config = dict(
    n_layer=12,
    d_model=64,
    n_kv_head=2,
    activation='tanh_gelu',
    positions='learned',
    attn_scale=0.177,
    bias='all',
    beta1=0.95,
    weight_decay=0.022,
    decay_fraction=0.614,
    decay_shape='exp',
    final_lr_fraction=0.0,
    doc_mask=True,
)
Each number is 500 + 50 x the weight over the matrix's rms, rounded and kept within 0 to 999. Layers, rows and columns count from 0. Numbers have three digits each.

# layer 9 attention query, 64x64, rms 0.244, rows 11-31, columns 0-63
518496485482504481495491542429471526431519530484519516503480523524484486516500441588465485531513548495489558491467532564555468559489474500535527469515563528487538461436392502493461461535469469
505489515505516483538508501519502496459486573491456464562491503499476424600535525470454514490610528457498449604471451499454476579459513511509511503439546454532438502512532535474493469524487470
454476526483608468502465476503534536525446499473537469538392473541587424538529467483544523510489559571520437504440498536488518450477541513525488530528502497427481510515489521467551534477403484
528549506470405534496419504574521533543500434558478446491396480547469529469548428461439470573492512567502512518417543503511501521507472476439510536430480540485444596495534489520528561457513591
450523462511500440428488440479488487526477534428495479546418484492497478428504522521487525543514468529503514603575507567524478500510545496515476475522479490516494461498579602460532428520553469
443498524528516547484495409512597488422494482418528455440519585495522518502437497489496530450476494524480477595542549558517453417422447528486444447604553541488556560515448466602517521483496455
499447473462530498517501584494434555542525511436524463472451443561477536448505491501523487555478540476499470554564530509532528536515504577460530492518566478540461517455555451523415442442507404
452553574418497467579504444503560431446501467482534562533484505470481456607396510521477464423459447568572547525468566507457512473477587486530461564598435509472481477452472508598529488476466552
490423515437481464480525453525509500500489463507549558612506473549510550510523492448454476559532524517529500529477455436525534469506462505516413561525493542516479543530450480530506495426524472
462553426503515432526484575533457483553513525533460448468516506463530541487493522464528532435378543536510458486473509482519501496475490544506527489546438572532485574565562429434502474431492500
440451503476516499516528493565553525447502435549468421519533498556545480519495468475480531482516536495511451452545510461575519500531506480526521537431477470517480450570465512492421505487540543
457551412588480471497432546575495586477467457472468492529436476510402515518471529589439551464573402474494505626544516452505481444439436462496457516520498545487510490508497500538534535575485530
487547478498483448455416492552505516546489468480486503610500542507515454438414475545494507447511443476503500597543464491507503521493498436548505473534441534475563576566517508445553479442559515
520543508506496504482532492542486493519574479517479512436585552455490529445396487484511515494467453467573522437460520527523552491549481482492506495502471530424542598459409491526451490546493504
503494509519532572503493522439479436467530459511508547486558532504540510424519455506502549544453427504429509467549437484466525541510463507532500498471494578516535549489458613466522431479486480
456470557414517547574496461477466474581479518536522483480427542540509461499532480448516489535532518523483510535469518426437523570477427525461536492533545599466489483540472477496485447501473557
510489617487461470471533469474514577542559553548502453456509507476457506512496469494484480549434509560493445577492510407595485494518411494514468514488427497493498526522562498464522510499531447
544567478509450564478429523465459511515479481604561489467501575492472430498472403503571574516587472575510526553467373448497419566569527479479460503473524497504545443448519523485496458496515495
458459454507572545492532579441411490486462563604489516454542499496494454462518492453547460550476605498447478505421536438475564504503588516455532492461479482509491545506519466459494469574542486
460535424491529451452524491456524526567512486496477520624494532473466512524524554562465576466535476477520505468481497541454431479473550490451494438541557487522419468468577429543522474505553478
463524448413506536571455452465573438490492488531495519511537481496434519555574583525437541522442486507474514495490475499563538546524545511557514489443502410445590497472438473520480489475507522
# layer 9 attention key, 64x64, rms 0.257, rows 11-31, columns 0-63
468544518496546566550467539487531504441431506407530485462485494549513567438561472485483518563505522389518559529427528595488502541507422452503513464480515486528539448435467506483503453528508515
618490574533518469478511521517578422464514520457451526565487486457539395519591434490449501483541500496480537577460512565523469577404498560520458504443563459491462439484534536476476466488497494
521522488477579491450525450441515499527452471424543519505388483495543511537565546535451478475523547494495499567460524533497504443483532440547482513438513443454543528508526523436542557506461504
481441500436473473464428489571522539483550476606472457484399460566452534462541507459416549503499472566412458547489530463527530554493513466505534522457467476487441532521571502538520606493509599
514529526485538436409433536453443548508440511476568500598462519481454451523482482584482511475521529489520525519531503463479480508512481483500522501568530545428443533496584504464505462456527507
452462573528467514538476453532506522484486490491522496423532549435444463525451463481499507441501522482531541553525551470562451383511474534552475458594505493444551536514483511498519490502520505
426503542488477494527517538528445538610529517468566457484470476552486517394484527499502503577470557499494428511516471552444491590506538531463448453469568603495447480501554488452439466457491511
460525520551492505528476405538552428464484564507489559571550484473498478571431547490452583530492453522490541439538522556519508374519532404524407511571449518469500384523405498519562555480428569
423487510437510472508506478516521489516482474499533487531456503543477497506461477515447565512528488587508509535480441573517555480521448497496489522537515522518491512536459427520497537493475429
509554469492485465559561534500446521530470479526491484525597500492501547490492540534514543465455548482408475522527507445464490492478454538564517436485529441468470459534550378462525529456550508
474510496509481492499464485549521479505489487554564444490472514505516503497455506397459470447514465535477510477489535536552550517513553517535517561491531451507517516562452486424427481517553502
444496458544449521518473561529477486462451542480519401569395513466423441518519572555555582464436455534525520505553503454506416527480408472498526525568463606461511512576565496470498448530519547
516470553477483452437473494473477527545482470490444440565523538486552516449413462502487515453539526501517551576562501468489503529511439482506476518587497459489515503523523440452577530539499501
464504500495524504535478510542469492486487457562475545500612508486491517473499581459528549469509470429522474456551469476513534481535429457446537543504467514439546565496491484498502475470510507
524542523530570523530494511459472463471526483485510532426549517510474506405417424511521535556474454578513480537546489505498502511485463572454543459455613451526541502522430557500497452463474453
497443484520530508505550458482525473530426517585485571519465494519467521489511488540434540519507561465492577499464458433479510519496465494501504435462497498480559517511518487496480454547503556
501547532472496439491495532511520581555546512551499486487514554524498539528444474515425495446516487532496491540407429458532471521549431548508514509387482475476517529480561464524539502524477437
594537477478480561430488503487498499495483427584530497446570518459487537523488441484524585554484476529448545545485458451498510560507545451443456488479520535528551505431552558444450441537471493
539488519474550512515578494514509470491507543445460520490544483534581492461488470426480468484507564434445470531484604517514532524598542567510505515453512459543438488426484421462444442508506498
535486486515453486483485584518518505545497489483489536620490485515544492529567469561459513515501553468486470440478480505469421405473473456457537463622461504558470526465555504507495450486536485
518468572481507456541391468498567429457525485511531557469524511473477521579468495475467458486526534475518531520441481418534528497523493416596547515512502525482591441484549535490479490445537489
# layer 9 attention value, 64x64, rms 0.328, rows 0-28, columns 0-63
505435452489518527490492516505477553495486512459607538498491518483561469449470471439498513512513549498498495503480422493455469539583495488527442523458483535527512563482489462536491553405554539
450553434483460461477538504484470442536452496481444447581515501452506553511584445496565497461560513528505505493549485524488521555464495485513496512545490571549454482525468518442563448531472465
476540481524498515517555492541529459480501506552504446504511496569486499448522477470475540491523502518420506537540511486435507498501429468557457505475475543520541520472513520480565508488455415
495419466593499517519502480524547550477571503473524532506461451480556512558409479466546509603479428526513533501508498549444489490512491482507514473478504490474477523469552452508549414476477465
581534515509451452417497568511526505477509492467471510503518489476490520479515521465504512511547459469581495554527488579503392450497533493516448472469539485509497497490504494416501560534506507
499493519491518513464457498522472543463474505534472480483501464491534507472485531526436471514550534531503465489550502540495478537463499510540565468443441510524480466487464586459559499536521473
491454478582516500537542519463532494526435465540420513499507426518528541512502553460449524481497497528558492449482565527510516552462419527485403577446408494499496507526507479484489532547529479
480531581510429507495514488548500450460476492551513486507538468475497539463486529411503527483525487485515456503454485520453536499471475447481560532470468558437526490577499467519502519555559537
495507444472525482444493514479469545412481528473494523469504519553496513537463549535496506513503465517534505553502470506534510452499467461515509462507494543539499498504527524509538466455551462
474503466412521456547498454507536456486541522537458492446530554536496481530486471470551536453482566510490500490512496547493501466508538478505497469555531484422513501507558485540472474535454518
548485487461522503483480549520450417484459496478506488494523443489553527464511514571518523519509445512537547516428527466479533505541491489466515461529467489546520473523513560495514479549439485
458459516484451505501484457484462499555495530408496577418544494436496481514464542450526585562476468516467469503466551531447514580542465456479490501563465458506527553490529515559533501478564484
545392488444451502532573450459510537564473500473461512435480482531501518511488562496499516512476505511416510500499523462431459517456503552490540522532510576444546534498504492471502544500547516
522487524443549441465445495498468511532451538445522523498496501556443473558489477524511507527439503472492464493599575538419523455466484560481540460463500463566506471527527502539548525535504434
450510513526557502483522576538494498511467463505547489366541556506473494508485448533489444496531473492441501476467516531519467491554411505496475503453566483496492466539567519477531542499456547
510521461463470451496479518488483510485543476547542493509469515486521483482457563430523535504452524469537558479426547511487505468497529592488536551443491504508518540509476533566516481464428446
533500518556496425503540574489482484499492486493472455443445473483481514476498436570533577484492508558505472518477513451472549515492493466533553485488498476513556558495484503443488506499470536
554490467437499437491488549526465485516467526449530547452550467563511495482458489509491518446528497530526421480478560465524544554557483464486515496501500530400479543566465577514423560501481483
486518487515505463519505529428527538455435543489511469510566465462444527451498547506429497491478475545484520512502563515536575508505497550442530462473466473456525504615529480495541521479407538
418499518514531514506436488468449549534459408464540606582523519619469499500528558477444470546559527507431507505496502562483522509556480522453497492474452445486527506484443566424456550461492504
513507519544500477490500546537481503546505491517516506514475516543542488531409558502511408502468535512486571471492481529471538465499487442514499473467424518539515475473487503473540504489437520
502470555464430555451517509518505515488506512499528431448507541494501490554454475460553517560425548472465487541497468574532493464589481479512514489525516525516416515553482459462503500532451491
486489511571580521499451527426420512551493517500534533440513497528504510542461454460486510549489473500527491499471453532483507537509488563463568541548502523493434512466484438495534487472469460
409465522487483468525510478411545529476518525445534511545482536439555523457510533555553541450446534527459490481491484488474547549442499526526525480510534459545485454432470489565475561557480495
509440551481533461467472506510515521501497489515432511504436504441499473450500534490522508491538535532466520503532544528510547459534429559463520518468528570495467512475456511484537465491512503
501460525455502500562492524518431455483524507476528504563509517491462546517483490474533489468466485597468546524503466540428459473524508480494501547498485480474537470465519520499495474467543543
452531484459505515445528469531458507453490529441491581505552499487447476485454527549493525464552522494532517469519484527497476549454465470500499525489495494488530572534503480510462494565497526
521432476536486479493524439555435577497489477508511503459529418535457467502485482549494499532507575420481486564490507508545543475453495448536518494477493530478485471551495515590477448601524460
513488433464468502547444494492436522497444519568534521520524519471491502525472516499538502477545502486477553497502532496502500462468523472497490490449580529472479518548479474484499525398551570
# layer 9 attention output (transposed), 64x64, rms 0.295, rows 0-28, columns 0-63
496475516540527454494508477512526543498472566490419494503462493508534486568509488481460493439487437511508491483502579467538490493406521480513515501554503494477523475498462494538622543557444469
488548541495495521511522522509512554505548505536521548390529505523491541469504518520457474566453541517512513480467546514540450461521442522501470458515479468438488515495485484514423485470522440
511498496527497504488463527491536533529515536455466519474497507498525561526550536556501453535466533422505471442448483534484496482472588475475522516448528488444454518467506515503438525542486510
496534496484526507494472468489538465478440445427469489527427491600498449528537520466481493502510524427502474527481514530537519545549465468500526543491491502483519481459507558468467596510520582
464479502492540489583490482462480432519479470500535547477526522506524511482449509467488488482469529520455469471523503441537554515523528487569519526516504500514494505501445498553523518458502455
506420534546533508493520469514493437497522564557495490476558518505487468535527513492503522515491537508495503439464447501460508446514531542471492528546517481527503523481431504446432499518497487
552537480461507512525507521452526458475541474512586522509504519451478537483449482555468520505496464428440524481544508496505491472525566467524539495541534498528480443460442518530478439488502543
534488475495537512483451608444488501496464511503480504540504507532511447497513508552506478550505510496423537485535553509441450488463569499469519476588490497523486482476508528501453446456520494
502450522511552557499505501542532502462559487499526483496508474505495474565512476444498453486491532507450492463454529510503534528520522503480506556482471477485507488466454527450478509540481529
529515509523494537494512509463421502606523529513468503510434475509511512449560467495509506531531503486477455501473456508499495610482491517475509477432494499525468549496520511495508481491496494
434455514542457521466498522528518526463541510505506463530505507521474487465470498447508453502493539463498486456564507525530485499437477536542545541536519447499456535522489480492443487486601544
541494524496552457504534542498582520523487592497470439549430503521558463501466462506419498434567531449482477580470534492494536508490494481542511449489489488553466458499422426488475539464548549
481549527510491522512517481449459499473452557502538479553465517515491483566531453504480531455527496520511533440437492502498485524517555483566508454457506489510493496500499455503517456491517522
511461522554482492525477533507512499465524496530493505492572524520455494474478544441531446444605541491508526546443453403518546568499520499536486495472512537482480477490468507385460499513527503
493434492487518505471447451522508454499524539467534487529497448482465558478527525481528477502502554492575524474516425527527551461538523508553520482518546453462507538464443515502505470535451511
480513473525518558530502564472470529483490434463511480476458476512522476553544494469480510493489445538490470597504435478469497544462507499434505502497527549509481455506496503501490545564516526
474458519470487513487477439502495548518463535485531427507547541525515547560538530483481479561544534497516513476546495524511451467483503475517478505496527425534494448455499518527479522422513464
473435590500518492522534473516491492511553537503510441508462549473505488441461517456527489459571492506503476523529510463462527512492521536474478497519525421534440556449511493558544468452485545
530489487511477544470519471488461542447566484553520494449562539507480460521489469519561455459487507476515484534491503457464473495555528502581468440502531439561489488438533518500521443525550466
511493478563500563483534534501573373490480544542472467454558563411459507535379502496492508443504525435498481505507462466488522488508507554477503471454528549515566545509498488532479446570500521
499481458522499527510449472477547503457514494506474491510553538512483537514546474450475491452529508467493459478500502517467466537468513522522523543525566462423496491503508575492433526541523510
449498518521582504534441481533509454517515492444469598526479474496456389472566553497457503490514529542524516518493479517458550537422464535555478457512515525471458518465535542490494492514486484
489495474454504529530458465572572455460482453469519473480408514501456530490496513497460509496466498508560511557487527534494586525541530462495429475455492530508534501492442527499546510474508597
470515482518482488458461498563523540597496520570502461477478509536479500550484471506431534467515537485487491584478515446522441455490495556510467495474456533476490482516553516412515505513523511
506534463498545536520567455471496513461516493503519469508549484521524451521493503432499559489502520561531474492445469492519503479525543472475470535479486487519504453529495530431457472532550483
513486491537493496430474505516513531471472520432497495496465496541504543503516478471461489487548512450492495529508547492557471533492471526444511534526545519493478509525496466561442478566504452
490481514520579498535549536511493491538445572516500480535477477490508513500497513460533446492480541428483463468512547480467519489530472539491512470491506518523447481514537521470485451489506480
506537517521533478534446567497508482496509585495455518546531502480477438546477524480552495493462477538481453452531476511473476533539477548449445473505513475521448480456499580483534489515471520
557511520483482526469533491512459506492511512408523488479513492503505460503508436458518494449491475559511494459469520533495498516518510526475482492550498549532490481452543501536540515536490460